config.yaml
intermediate_size: 512
qk_norm: false
tie_word_embeddings: false
init_std_o: 0.0
lr_mult_o: 4.0
max_seq_len: 512
Each number is 500 + 25 x the weight over its row's rms, rounded and kept within 0 to 999. Layers, rows and columns count from 0. Numbers have three digits each. The size before them is the row's rms in percent of the matrix's.

# layer 12 MLP up, 512x128, rms 0.278, rows 209-422, columns 64-127
097:517530479536561450477520498510502481481490552514514501476524507465503470472469510514500453481515483539491518486508470504492500492507482543512502494537495507515517451495527487462506484475519523
108:488506491498471501501515509518531488501489483505494488454508501495455505467533507462505481562515466533479498491423491550529480509502510525512490525530538494548447538518487469493533507518529500
094:534453520525505468484501500537509472484490475527510513501562509524495512488494504482517484485485518511504524496531481492484537476498536456538497481519511508538436461456490474491459516521484451
094:510529508507535504497538494497514463475489500544524519535541478475491481493512516469495502460508497476434515456498479507486485513483548507546491515524521464503514485504515476500542485537508457
092:502470492514483486550533527501532509494526527439530524537461496487496534524465467495514499507462478481492463473505469483491448515518541487498500494548499465517500495501489550513485496492496517
121:565508492493509463493525470490502473464525493496517500473521487498499516530476485518500463494512480478493486525475539524479476498502461494529495475473513452544505511531518461507467509527496519
084:462491503482525503524494500510488459486488527507524491485553520510492516519479511523498450521488474450550478529502491528496540523483471496460464525486529490528519474481475483484493468500548441
073:515450511491523502497517485525496481532461505505569531481506479483519512507515501475498476504501463485507527502462469508476505506510503498545522487485466515477483499438483477477521531475563508
110:515478475511493522536502488500536496455465558493502499467514493559498512508519492508506510495515500505486479496488517502495512488548437505499473481521511515491479523483469499505495485492538483
108:522527479497517483529509538512527499534518480483523472484447444525487497497467479482462524515501486502521546493493477542492476526515492510524451498476462492528512443482512521540473503542507507
098:466502517497507489490556493497502518494531493496515520560511503485442453520498513498493473494521490502488516494466547503439492504472477518479455510556534533506477505538507560518513534523491517
095:502481493522485526483496503486506512476478545495493543470478501519444496526500493539500507497472510497546508515485476492520529497482494515509476538485499465506471528510498531474504485442479490
102:506489499496543518467556478485504518521483551526472519511498526533528483499512468508529476472480501569466500489485482501496481527496512467470453495455507494527470489485512522484483544494479506
102:503528481507451482486484475493514483471510565512516544507493479553503491497474543506457514456468543483468547522501487517437481473514513536500481459481521501537513507516477539481474489506539503
128:549511480530501485473489522532479459493525513490464487511466475507473475497513496539499536572488524478478474569492488510482537490451471512517493492505517499529454486529527511535475473509481536
105:515499532512477478505538491490539504485495518521495516504478464516471505530486479543490470473499553489549479490519514511512487496510506546512515526518496464503533501496465528506531489514472483
122:482444495506541484534498533459470466494503528478506499485523507511540473513515546503506501481501477512473500494518468484491481525523501553507496515503537479521445511496503482494493498450516538
104:495503552500550506485446499483467551479471521531487522536504473541517458463501530524492471485510491510490496528452475535536504518546499493472529503484516521482510492479484501523531459488488501
091:478487489512538535514477520508527478502513501515527490524527458459529504516455520525524514479527484486487505488487503503530457520522527505460508492522466489476475496489503534482502588496547515
104:503499474511523494499485492498565497477520522498514502501539465505460476493474499539511487520468533498514483520532527548432508486522514504500509497463494518471505516518489505482473510503507495
093:539544492493503503462483522474518480467496484574507470496450508507504455512485496493507530479467504529507479499474471475451479510470497513507490483457498506489490494493507518506501481455557490
100:537549472507468471529519521548496506496498483469496506476474484488471497465480479488460486506517524442547505541519479521470479475487511513479505512462498538527455468477523541476496507532489497
079:508458487526559507519507479486500516494502504507493529519483528539480487502486473495535507493472483507507508475512459514422529522488519515483480486474464493522493509471508513481498528528521506
102:486470466504446512507525548509501491551509466517495512488486481516501527503547477455538492525510450536546518532522528509516476494456478517504504487483479494450466505538446469500516492482525476
094:493457497470507511506500536482522458470487555455513448508518478522474478512508527510478493520489491498497494493554552526476494518477536477508485515471509510527455507513485507471457522491527493
108:519468532494426466494509509528495493483458489524514501484435490500492524469470528488511456495475524484499550481487527472466508502523508479498486510500490516497516532473476503522494531534487462
107:489511458482484482449486496509540508504522460482540468515513499452524513496539528516486473509523520498501499516490510520487451526508528480489516477458525481476499550483506489539463466479503527
123:469438497523495513486528459448492470528540517525501537520512478528486474473498514485511594502490493523477486512523504504455497520494492504509473476515518468497487487482505487477473476524524477
094:506491481499461503562533503501521496489543481495521540524490469528486465497485535489480518525487512508540494506549503505502485526405530515516450532536464485549487462469505496482529493456514491
096:489511498524521516462508536515481520492528509473544522519503483490487466499492537545500524514527497485560449489425503493489503509485510520504514507524557485479521519516484518506499506520487459
083:497534525452472498483503495524422529456467523507523482530499506492504474532498520518500476495548505505530491491524514502506531555473470515521508494483472491495515535500491495493506497541516480
109:488515471502495507530523443459530480502454487530542491494509491482511508526522516525526427462537510524465516508490524451517488528558549524526488504479500524499484564496489510497472488476506479
089:485483484496500481482511493557501498490495542484467505491477548517501485507464533493493499513510522520499474480480511525526536535494480507552494503502467496525517514500495507522494473499531507
126:457486493477477514495527521519512506527542498474503507480517480498502500445494505513477526514512530486509483507537503480488503533481501535523482468529518456543485505453470489538532480517541493
094:499525499529542565496468534527542490488499502448542527462495476500484476470510477532456456535520472504497453490514515550492514511534486473516496480549520519500518526483513519482518499508488508
103:515499510524476550510473478477527486450509566539498493506476501531530480536489507505495470468465497475479497512548484521512521480538490487492482454516500469498515473511513492537539470488496490
102:489487477537511485488488518532479466486518479470540512509516492523537467469483524506519512515514526480493496562518478560469478513489514505478503482541491499503508498508493486582511493515480499
114:507513538493542513496502509474511516464542462500492486458487472533554498514520483493519518485505502461510489517492494475500507531450500509494497510509582475477478450495492493554492559467522479
094:499454486509549477477476462460480532527495468473465547528453472493489470527438486533476479494466532470504501567545511507511514544520533480545496512474489512501533504521490484543504515506522519
110:480536467492476475459528493551497536510508510502520508550511502534484470513471498488450459515502494474548497526447482459490487515527496511490432515498514494521492487501472486456505458473492492
114:500526504535468512513475496537488502523478510496516549502499461526490490480509537500500503489506514536466472527551472522476539489513495523532523499495478488511472548464498511495492492543469487
083:496484564491517505480452485494487464547507463457507499531516500502515529515471484503491497519470516563523522507500462532470476568470501520499505491455480503513486504452510509510510452531486492
099:502509495501486481496497457525466521523506465517559504460506472504494518529506487485482485519450497481518450479498452540535497519435485547521479468452508483548523486503478512527457545484530494
112:491462522488505526466498477507519470476489537521517488518510530529490487534549499504472448463503478480515460538550540534480517504450506521509516497478494493496477494443507546487450479491484486
096:495492508466493494536552480459507495516524509505484509472490527501444524483506484507487466505475471500510475484450503507539527489497459505505481515496498466529541505485478478571502537514486528
095:460504483550543501504467504483444500473476501491468536490477489507524462543510483561510472475508501489498492497511459488492520524550500477497495506533473489539504508514484534474460456509533526
106:479528489527442505456503545506498464482531488526485493505510490518449504477483494497503513492524540478505503515521489475491520521468454462499531504527502481496500550508516510523462505529444470
092:513546515473485510468505497500445485506483483503481508521473467483472479506457525518532469527524496490475482511498491506503524540459480514554513466523486519513527489481483501515481540526480463
087:478473487528470514516474509510487518470494528510514482412500520522479492511515538527516463501519532493541489505500461501520490523480494517514485462494485511498565548511516507506481496480487486
086:517506450546527483516556511533476526485511479501529525468544491522511515520496475520497481508474461440528509492497494499486473530507495496465506520516519512436522506480516517490496454502513476
101:467482475548468461475474472448509519495512467498530529516506499517506556526473461522496489496467542517499454540503515480467527518486517492467461516520514496509485480474482492486479500568500489
095:514505504508509507494522509484514509482573496487526524472486460504497504489482482491513489511469494542496454526572467462502513500472488509470496522491505474466469500542489508490501482494539489
090:510507485503518495533534503439512483504485563533490501524519492473475508520505486503531492513467522446490483544441542527507448531467532490479481457478519515490497486494452460524484517473474495
104:511487557497522492543516536525532508541490483498500483539468494481490536468482503533446486524476469538536533514490523514516457528512525519481507452489493487462509564486465491479482515480489485
087:463550488466465526477524465466503514495489557497499494563533496488469468531491485492471475478516528496493508505490496526517495488551513459516443499509517461500519532525490514503483526464519462
106:520501513500461496449505478484500494458466527496466507517504524545497470459502500530496466487512506524489504486467492515497503516461524504522499536537521521459528530543484526548483485524469513
108:533523511484453508489486505451488536484545502480481499485479507480526469468461528483491498446510545504507484507514472533499498534514531462549518502510512461491441467484499513480491454555501516
096:489514512481500481503516496500535469497490466509532499480496528518445521501488481482534497540486550485502508484482453493494518529494520488496480496461499498518476482518479525524494516490518439
099:476507534489482542483524469477474544471501480505490502497501451463515495473518570498484448506503496492580503480491485493484495507529521517491463484466557482515502512535503469518497456520539521
103:505483512487529481504507487489538515463495520511548467459493504511480504483486487491476499541512524506481461490560543504465499503520528471544500517518532456514453485512466499544537496485515489
119:498531497499486492510470513503474506528492506453521455488489524474500464481515492499512488500501517504506502531499430534523498512481495458550468471516475446504467547510466510470502517499545495
100:530530514486467497515493522443489490470497512511493518500508485528496516512477530507507459505552505499524492519543497487489485536561513507512498529460504509508505480517474515503503478488441482
107:514502488549523512498518520447516517530510517484495476481490493516506474490524550502522511447495510517523529481479511523477517485504518531507502506513532479473514525510450486496468484510509538
114:528513511571541487527556485518484459497494512513508493513546508501524477483465514506469509528532530483477507533501457477481475535480531476543537482517496482493496500568513539516500468479504496
084:567504512467517499527545480497509515499490474481491512478465497504416491500492493515527502483470492546471469508523471514499481486523473499525461486514515519580500508510480524462494526535542546
101:502493518496530515527479462505459520465506479484491474512514468512504505491481507436511433472510487477520488541525505502527470490486557537485468488491506547505532512528510515496463516498504476
103:500484487477551469494480483517524515516489451545533481479528484503520466505494469504485517513486457575538513535473511545514472551512494516523520485485496465521468474517448528477468514467501507
105:498475504490524537517518478473521499488472495557493502469473515503476459534497517482505531492542515511530499493460490514470480543521480468508456481479502529499511507492506508488463527479514490
123:513526505475547496537487445461524494449534502501514528484486467518500493490523500491493503482476529496539543522500474465521435505526481525480486451489505448526479548488475494528488494501508530
094:517496517482474511493514448470501505521505528512494490526433507493499494475468502551503501530486565492494477500497511484494531500505502505492480524508525506528492549438501503511479471530571486
093:512489456519487481524450497491472488480495532486522538514463490513494450546515505501490523505501505518520442524481520556545566510496519483503512510506544500496482477514510517506541508513465536
101:480494453519532488504520520484513481472480545482487482478487486511511519532482493485480465506459455503495537518492544507431503532500512500488485446500511526497483497507527503500459537530498469
102:533462472466509475499529486527495470484467504444511517548464506486488509494487518454491453474490497502506545527521511487505505498505491523484513450495548488472542471521487548489477512453512466
084:554486519500537476518491495489501476500457522518519506485490512533501511444493475516489467525472515479521504502527515543454523527458504514481521489516534503488494500530513500521494447493489530
084:448479498493521514485495538489511528480522535479517534473477498503493490512538526506497477550527487487496425508494518527517518498510558497550446464496473511583485479502512501533490527501482537
089:489484485531492526462498528516460507528494479480505505526494434459489512513474528483502486450524473469487507497542501507446474503544537520515493516504495477548447503519502516515506485503486497
115:541500508515550463524502488476520529509492491516491474504525498539537502453508466488470496475488489538499519501473505559520523509486494490469502517510513479520471545496500482573446502535480486
101:495552522536527497505489498516492491502556460512485488525486461471557494482515475461469484503468497551481467516495510522474485481523523522532544405513534516497477491483513498492547511497492504
107:474539492514482549496493537491479502487545486505496417509461511497482454506465492506501492501511508501452516499476475490507495517517516501526549482520499499517525503515487507465494514514497568
128:529476516501480477440517494484519501499504473501467493501531430498455503553482513554482502448518491472512507528499532514518536473511462504493492501456550479473482512527472514520466530515520491
121:508480540479511506504505489488495494519510527496517502487515480514519489540525500495533497490468514487455471540516474493537433526471493533477530477494473474534508518507488523452500498491514514
100:488504546526509498541471487539491523483442489496509534474513512502496488472497533478473460512508508495507490473517495513448532483470450544518485479566490433488518501501467520496504540467505524
104:490519505507463470458486510496568537499520470532504467483493483504496481477515495499459438500480478512497482517490468513501509491485507512484544472449539504546472473467501523474495485487510544
103:495493460475489518519516502516500468500515492504492503497488475474479500522539482509540497436525553528491517518507468499523461487543509456526489488490517509500491522482481480475484502492547547
096:489467503524490497502473522525519508535515513501476491558490491541488477472478494516506454511520470485473462536502475473506530479499528522497509483510512477492564463492446534518512470521466513
070:469475474488551556486521510492505498531509518497500553461495519500488477546529478486487497514519473524511536535473494514467503453489544512506546502505499507500469448447494520524468523498506489
105:477479475527485498546518503497510558483446495521460511557441521511438527531496498479545507514524526517520464484506457509517480481466509516501509546526507472529506471515489519509500507525547444
105:496498526509533553497462542508472489480479517508538511469497495511460551515465518499544503527440510489526487486529502556476472512469515474504533453484512504494524475502453499480471496493508527
108:523524479497484507512557550512518502502497518509476492508501485483510456531526477551521465503497528525491505504524531490498499471468531532521541484505475499482525513498480507483484546486465507
095:463500501485492472514491480514501494544498561537466513539445465443512476486490511556510479497463470541494472471487467527493541507516506501524532530542515444496517527545501470506506489491473512
115:477475449491525513481512512522508493510465504469473536488519506521466487514461529454477477492532489471487486499527473564485491518523566541517524478491502511515533500464501513451493519531501486
118:500507477503480493515476503533496478501533476505543489491514510534477513524493448504494491515542482532526495482532487466451462531490472528492541488528533463478488496476461510466505541497517507
078:477526513522468501502495486546480453495522505470481461500518500544481479515480496522509511513529506439528508503443506496508500493462514504515478489466488455518540467467496500491475498489481466
116:453454511460479506492491507471541468484499501467532518517511520501513470510498536498470477479502501481491492488503534464450515500506481492548546484548557498482516512481493532471502499532508481
081:526514487444563542456495505480519526499464468497487487554512514510488510494500529515489514505477487467516473526457517508494504507479458537485520501467488485530481497527530485505525529513488466
083:473494479452551546474465518495504499454517505520473511471490497480539513523500498532477506515458533513487468483545482509508476510492491508520558501495500474523507514500491522513510470519476476
106:516487518483538440481499508516492468501514491545520533493507529475510483562485535532490552518471489499484505520518476466471474514560508535505454439480513481526489530534466526489485479561516497
109:462491490492466506491487487515524503526499509510522504504497455498495497484510494501438521436491486477512548505500510526519513500464500532489515462460507508546457523495476475510499484496553564
089:499492458493531491495494478508578476481521493517479545533498514485510488524540498525499467510518512498491548496470515486449514528499493503485531524519505475530537513538567489500508497495513490
096:510416497474522516504504493516507478489508511536481530490509543519496499493516447509505510525465487504493496551524526510470510524501553529476525477491492478524513496469495516436511481501506491
075:517505502495453537489536499535480514489502491507494473544485527517489507492483510492538516527473506491457496512472468515505504535504445495541488481470489455515477489468516514548503491509459489
097:514530444496532494508542535499520523482504501460502483498486484456490482476500507525509441507528504478479477526499500502482550501490493523500508491491510522460493475485470473540524516509476469
106:518565476522505476506475495489501514490474490444481505506524486515474504540548520502499478533508525505476507526515455556441467514504496520513493473485495488517502532467467480511471520505498541
116:504534493518488509522498470472501530455515492489522527451492500512507521458495472528503504485495535507498476506511523516458447526526519489508470494545485509505486553515467522502498506481521492
089:479515518495477484492549483482496550496510472525526496491481490504498506525456508501514509501456526506498487489449540510494543499495454503520506462516509522530499503446521454503526502515494460
112:532480543494526478453544499499493502522502517524535504533473525470499485530521477526525443470480475495563466469515479507504451509486464504529488456482525530517477487530500472526536501479506470
074:488438513471500523493480468450529524525477540534509476533513505478522493472492492520524497460528491519513506502571461502486472479501461483492475493500534465494499506531481516485513485522501512
083:494491528494534535503500488493517483472508527515486478485459508503504514523556533505469475511510461487460522428462515544476546485464481482556512473541525553479495535465504521453504516515507522
091:486520509513521467482538528521529490501470471500540485484505501463478474494476487522479506436526495516505495463530471505480476507510541489504479520526522545531526484540473500450466489493511484
113:511525481485460499513518480509509508435492466505529485491478500451500482481490485514490464506507488482522505487511480501518521494509459496509461562519478512548460493528488502482473517520556477
111:463528553529527504527478456481512461481492516487486537484537471504513507479499520521490521493494565508532518512484487506492504514461457527468511518509494497470458498546479507492528478484543530
107:461466467500481477492545484501508547499486515570520517501476469511513491542523452510570437513474482540485490479552526495480470514524492504511475495466495520491506528500474507534477498467493517
104:528520499505472464509532491478474529467450478482537497474473484462487548507517527476496462504486489504546481526489495475488525511488454522514516545497482478481492511492481473488465463545506474
103:466507484492533525503514512433482497493458493524483532458518516500533477495484521506528512492511533486522461485524453514527507495482535511506503512508537521490519488543466469477508521551483507
087:533491494540483534522523492492451529448484487515463520519458508536520509498471498494502479491565505459494481510521504523532473484496529504492505513491508513508518468525498501512525492484438511
094:473444498479490508491544517501478502488490500505532524513494504484516505494489492491510498482496470470497496466498502472483461521505521537509519471504450515463459494497531532495432577541499498
119:460466505523507476515502483480501479492487468515480497534541505483484520476528525484518478504457492519517502528508507470461503531489490518489475487443544473490452497536508521508511519554498528
076:516514465471500463507512468508505497500536520510490518489495455469534495552505497518517485510486513523465545517475522517494515512476486526474531481500478500504498498537494491479514514529533489
091:490492493489481532513513461484551505538503511530529526471481459536499471534501516481484464524482520492483506500523547550519482539518518493451500476471515484502512499486523472525503532488552487
102:502517494509468490541500499545476476439478493588539524511514478538509494516464509530538516503502488480526521498503508485492534525500503488490466497471466496498521514489472458467523542500459493
111:512510473501547497472541515491519470510522500529499505434527472522513496489473517495501479499447496508524471500488552464528486476449496494501505491507530486498471522488512517476525540493483513
111:449523515491527509489481538484516477503502500519505488494508480488501496507509511524523452468478473501537459520528465517511472509504569526436463519489511479487500468540488461533514527504473499
108:518509518526488516440501501470517503482500481451467550498487495499485493514485485526533455481499527512532502483549484453479534518498529529552517532511504493427501452485531561496540484524487505
095:499489543499502520487493537501508534501475496441498448504482515469487538518490521501495499556483556537538478511460492519528474500521513450514530506509530476478503534469494507518474561474527460
104:481490521478508513479491524489501448474518487482471504501493480513502487517531544549532499525521512441520505501519500527514486487527429486535463506506498490483493473536482481500474517548509478
093:453491463508496477475504520495511464508530492506498517514495479500533457508521532481501490483518473527493493479518476479521513543500527475526535484521533530523447555472517488542478485503508502
094:513516487535503502544529529437516455507487494513517456534540466497509513506492544486515461518528511530517518517494477493476523494496517529510517506555512460497536482485504479461470494538515478
103:497531494498519509477534530491497468484545508484472537506532538491484534485488516490469451487505487465484494533512472530541475517510527499512509507497472451506487486484494477511492537463532511
156:433441515523474499453495492486537491496517477498514480532547465531488501519523537513504531507514495501466485503504513508524499524508464516488464512509567489471519519494480484495500506503522453
097:507486519513508535482522473518541501493510529543512504466483523514483533512455441472472463467507520484514533491478495494501533545523519499507516513475499469513485531502501494513493493546498508
119:526482490488508510497533482525519545511489487454508482535515455522495503455475495502491519533481508477482483531489483548496487528537509534504544510555475518513466519481548485509518492511509504
108:492524552501495484485535516481478533457472479472447480507485499504513515508471495512479476489526482451512544527499492493493492484529434533514505498519526521522504542499504522495517473483473513
086:469471494507479492469479518497538469510507533528545447477530498500529516512510529451483479457518516429521503516529486521510549473464505495496529544493504523490476498543492523462466523445448504
113:522485467532465458523498532482521516509528500525502484537517460537491480498494502526482512526513492517432489505546483504514501490494517542511515509473469458488453489523497495524467508531502485
100:529472534515488500542469530432512514523501459524517508525525505503470491443480552493503491497552519527491506514530474516500515515500469491507524510484523477483500520523492480505535459479506490
109:491485503471464453517487494494508515493517509470487548531498488479474498457483500497539514497459486529524508523474517515489508511478484512472510530459488489519485535477517527509500522545520491
087:501487498513488537502501488532486481476491540503477494566483491514481514508519539519489508511478488440461495532465530516507521508459519518470509504533493462507500481521528538483520502527434550
104:473491494494484437471490533512502514544499525511512568500508507520500470538507511476499492486495518499485471511453491489497487509479518496499550462494517515460466508547477482515478564535512507
102:515488483566499507538447498496488478480540502480502517483479531499512503478517498513460462502529548509521481535455459473506475501473489507454524508530467467453490490525473520533539494479512469
110:495526506480514456470453484465514515471513467516515544485481478541510481441450478479502464510545505489477511535479522498436511467537520493522510519539505460486505465503486512468532507488482501
150:502470474511475506475506497489493527519511474489536498460518467539489510533507512520470526510524494478542457521516479566473495487492466483511487487526533486475501482496475516564468496506494474
103:482510499496532476521516547538515492465530521504535483462535491498508458494444511497479466507509501527548442472544496497477502464447498524512507512516480526482472522499515474450497528542510524
115:507506558512542497494470511486477475480481491486459508510451482542524495485513468506534551454506509514508486506516499534444510497487505517523479516518484482489483485470435494483494522469526503
103:543500504507464484512504487541523483494467502521478494522472508465469528574456516498492463501498524566531534526508510486486508531512491504521471431502483492514503512494491533512500507492524471
093:553510480531512549493551510503497486497457505504502476447502484498526484473511543517480464483484493510516520502517530508496519516484469516465511518523476523505526516488471504526512537508484425
098:494475501559491441524483553503515478500509517447519501510484460464510467469470513487505511511473503516503495543532470551490508510449484467525491496462461489488544524492498480473524563482488492
102:503491486533523517512523491513481510433493503494497489473502460533465464500535541507446508464525527556517525486503460476516464479511512534537537508499476483487504447536511476531481479467523491
085:515494478536506470537519501510487461489498550520505538434495525533459525505530494483486488496519463539493495520493497534460481476484510493507477501514571484472491529482526507502503487479477474
104:494519499532456487516491521538517550532459533484507485530455511486495506472444542483472468534501487565494547542462439483479491496487478487528499485488511509550480501504493500477519496516513461
093:501496513484567496539530471466504472517507468540533516479535441484484506464479485467473471472527498502504449507517491539507498480522508478505468485557512519504451500473535459478502481443537477
103:472507521520516475498525481449512498504499507503519522520507522488459531521537493507482497492491497565502497512537492473519508481527465501488453477515501474436471494562477511491494495512562499
089:473542504489495480490532543511512523534501520499475524492484520503522503462483481503538532544510514480496525522465451511468530487422492490508527520485527503466463457498449513472470525507523523
092:511499513468494502500452488487494505436499536529499503509527481505536543525527546500528460514479495450499504481487476468515507499509496451477488455486509483489515497487520507490444498517514503
098:480481498544521506479503491513444489539507520483483506477457502542500469523484487514507520486517537482517471505490528493477486462490482516514509485532530531468534535559540568507487470508527470
103:481494463535508507518506446485533521493522498511501468534537469503472534480550527463491482534497500432506508533473540510502536471528495546507521533520502460503535490531474512515480525523543487
104:495491508529553495482510497496467509488492518455482514499462487525463500458539510545474471527522515542540479508456491507490520498536508517487479501491522547507516492526457536501521525531434491
108:469468493474504485468500466525507513496474440473479478476536465508507487482520492480477465498541508529515498554496494512497446509483513507460523461488494436505513515511493481486507463467512524
091:498501515494510481544531510514545473484450482467559509472501527515488489520558508493509513509463482476492541502460456454470509513537490489514513497531498483505506523513493499510491488487528504
091:512549511481518474438479501479525481501492493502461540513441512515503517458477499507482439511479490469484513477463544522528488470473516475495517520521499508494485516501545532488486510476469470
097:523493490476512503479531496535545486490517522506488482483424547466530487548477515499492467499516525512499509490522501493489532502500521502503500521439522463472471497517511539537461515485514509
094:488514461483512501550456505518453480480538473529510478469498442491512525511525514474434523498501484480504460528496502567479476488539498514546496464500520484511483482511484486536497493503509483
099:488496500496456451532474496498471530519523569492509492515472485518509473502497531480464458502466531453498549527505515509522487490498521552516499520477506497501523508504526500481528552516486479
091:457503522547529466515468529496479537512522502484506502506466533537532484515495456535483514507501553457485521504461489496467458486491536488483490515499540526485499501489441474521519486495482477
084:490501499488507543489473515449523533499540523493487519462502468482524470556498522511506496477508488471527500515512513508474511530474522543481534511476553519519542467494508495468498501532527527
079:495486545514479502527491496506515498524512491526454494540501535565524532490484479504491481517507487498533468545453478482534488489530486497476544467543525483502485499464487465517443498509491530
108:505517559489500459525532538547517506489519481538524501498505538491490557496502502503491475510488487473473444502512527508498536535432540492525486533526524515478476505541530510522514565492492534
102:477442501567499498529526508500510503500480507499467514447534524518458520517526458481509490532477495513502485523492533527512548500529517490516515518507504438532473495504488505477513515549513509
096:498548485475488485516494487480488532522509525486496498479503490510472486458546468523526465506507506479509468475529478543432459531464556498512517480515503490435475518514523482512490480481493479
091:482505529537458489456471520514528422482527529480475503489521499487496485509531511517506455460494488469509463495528494493522536494461515506498482536478466508489534482485505499493481516535541493
100:551515457481514494506495527522468525553539503499481517519476442532486492527508503521549457503462561540481462501501473548513502522492456523498496494466480505457535491518497513456507533483492516
099:503476478522494489485523495493532491470488503462509482475534487529492495475486491480500488506510530494550482472474495484530420516484474533510551492485527469483469547492502476500510468520531527
109:526496532510459481525495516498481494494441457525529513486469497473518504483525502482476488472515473494468511509524478493480565501481505521473508447505515510497484549568481498508489506450548515
106:516483465506520485503542496472521506488505519508525526482505479528513480468480507526486458498533502496490545520518538465532456511494536517500451501465505484492489513503501479499485493478508481
079:515529506486538516513474556468530505484508493491497490501500448493516528508479518509492488544487474490455460516515497526496464531504463493505537487549501532557484480509467499454499489440479509
102:527484505507462498537510487518533492473527526484491498498509533500481471448485492532505446468511470487497503467525485523449525518512446470508487470518494540489482487505511500520507546521486484
086:499529549494549487506474522521510490477514458541521525503503519522528528555465504502474484515451521512476489464494484476472502524488492505499516512489486504477483529456508458493506485523504533
121:477518529468497491488492501476515521532443494469517467453524524472506483529490529511519489488498465500487474499511472526514501552482503561512527467500528467532511480456466454530474522495551526
107:527517496506492550545492531548488538466511488524497463486504477480486532494480493540463483531471520513489502503508495540486472533484516518490500508529544520507476491499501528462498465519450484
086:526492499504498528545543477484516503497482488493472522516516447478499459498461495510510514512496508499491495461496476551514514566488495532502503492490508450463502520469496489474513475516516489
097:506507489496485465500522503475502536518547459504513469516447492464521487450473500513494457465521468530497485531485440499513539487518501511501471457490531497543453479488521522463495497471513474
122:487461502540512489528524525526531493476469511530529512539499482497476540507468531498461492476510521495506506543499493493475495516480504492524477520507482489475514428476500465517489505440539539
101:491503471545497499497490502483483518510527468477470493481483480502507468516511477469486463462506465500530528560544525529545502497492511507501520512503500497516511455496517491487472497500516485
105:455505473480519487478475508564468494519499497495496482529476517513520499518472511528500461510484542536535463496551474506477527474504488473471492519523473487501497505550492522504528449516517505
083:507485532494553484487468489456567470497506479522479476482460542569525485538513544480491507528495506502468460517503459486524520503506511497535523508504529485520507497461497462542524501508526523
092:478504529504482467522487517505495540499500498535459538487522468540517534502509515528510470522477545493531541506493483476532510469526488458489459486503506515489484503513464534536461477517482482
099:501482464505510476475549522533461537524498440471432482502502508498511481469492483517490471503496536498523502522504476535484446463495471482544508467490515463473490507522509480555527544463498498
117:478523490504483465477508519505476510482480477525479490523484477497523470480475518539486502504512545539561512535490509509480495481499502503560533455528519487538513516504514554491527473530437523
112:519495494497529506503476501485493518501491493495517494519494489519516486488487520442448484518475518522521462507534467505512547505484500504512510484566486500515513553518458524487481493506497527
108:528516493517481485508482479491521491502508475507534562497462512496477483555457498498489514490483524455453503531495517549472476514483464506496521494463503527504504468514494450493520539480483476
111:458509512534486490508486478503501531482508506513527508477483535526522487473502484502523462463522503499513501525430510444505462521508544493478485541484503539502510474488491522481504483480493506
110:533470481483527500486498515504459514479464478495479554523515533491505485528489534474516490484484530501471463500534456502501452514462535476531493489468479504488461505508531514512475501493470489
090:492507484499505453521532491488519515500524525507519455515517503475474453476507535528502460519572531512523466537541505487500547480497479479460502502528459490540461498496524512496493551446526498
099:504438516490543492503448487514489521474494531463483464525512447465487481520532476503525515483496522488522523498483480546465475497519522469522481511479492446534529494524510533530474500444476502
112:454489503516495531565536490523542484446526506499511496490531484479495542525476518544488508485512516519513497507533501519519476490442516477504420498533524505511461489527533493529470502473502476
101:458475457489497520496428515527464517513471489494499482493492546492491510451495557506445478499484489462544480555518474522516505526513497481524507473487504517506546517542500542496495514521515505
105:460483482481484463519491486475525498483447503486512532499502490539492515565470499465480464487480520498511538475451532489501542507513515495501485493505476545498544501550537472484559529509503482
082:447478489531497496489544505492518510489518511509543504460508499477498473533519514483453490499505435506504490520463538511519533505522486519526500526458510458461449491485489577511499537533498471
101:458449514491544492477521518529483495534464488468526461475508503506478514519494489535449449536500483518475467513468526473492483499496526547479512475474489463530464517466473483497463489475538522
093:471457405521526518470502531512514520555481508499482510529506525527470502464521525520495497480480488434499494538500502530497533522497488475506451500514492529477473472509504437509510509495503534
104:555504475518504450492494490554495480481449466521530513504501500485490500471526529484514511503491516494464486486506438514512510525495460498513460481502475458505470491512504486551499504501508444
095:521471505485470518513480497479498471490522483488517518519534475519449490480507557487493451532482481500505519505520506559483513480555495513503500462539483476545520539485485518503515518499479475
054:469488486501481486513508515496487467494488518515495536475495464498477474522503484465477545498507489508536519476524456490482487500477488542520492488503503484458454501483503503480513532491493496
113:528496490502488478518482469472508529480450471529485525499480482489445507507496464523550511464544543511495499530495469534510479478503533499493502487509512465554501518472528524510493500484516442
099:481480514512530457525511478463464534544528545499491491504516510474508554540517493481522492497493473515508486494480512534535426484490489539553496494519512515453545546523456479527516501516493489
111:498509553501544536518560497516482520514464537514512476479468457519494515499530514448512449516507507483481515463489515549479528521500503476506543498528524472510515499511468491476464495502502479
094:476497517482496515501520480525474521484479540522547456506503501573499484505509522494465420513509496503492526475500523501555465487517505508506478493489514495490512512480503514488497492472538485
071:524499510472458532491484547505524494511504473464488498498507515488523480510466510556494467525439523491526479517506512515517503573501511532449523489515491493525520507475462476493502514491510508
104:483498508492460502512498463509485504493502478526518436469524452503525515557486500532493480553471530548537473490465526465481483518463484547518498472487496464503477532459509546518500549452538522
096:524466472517488493538439508496478492463468486525545480491519484534501527466514514483472534467500490491538500490501519526490487502539530539518514503506490518518480473479515510504545543514476521
088:519468510468521528480501483527475464504458536501506472479474515477516510542484559511531473493480529544499436530565506497473474495495516479496499505481509475503519511447533495506504521472561531
106:488475484511487479473534498490471503493523497467508461504499474523514495525520505462503454519486511503508463520513503497510438518513449548522531516468476504554515556530502538498469494509492514
101:506505479523507552485487526547525476517549533444491495488486490503474497465534501504473509541456538480489504513495493531461502528519466479545497473502538524517507483514467493455503515532536489
090:489488547517529520504526512520421516542504551504485479468458491533479508494472528541494499509464495500520500485479490521548554535511504537510522485545520464500502527502492535508509542466426481
102:525487466474537530547508461554510499493488515504488512487517485517480518525466502446565455494528514522488505470523507490488490496530513471484508482507516461514488485510478476523520541514539506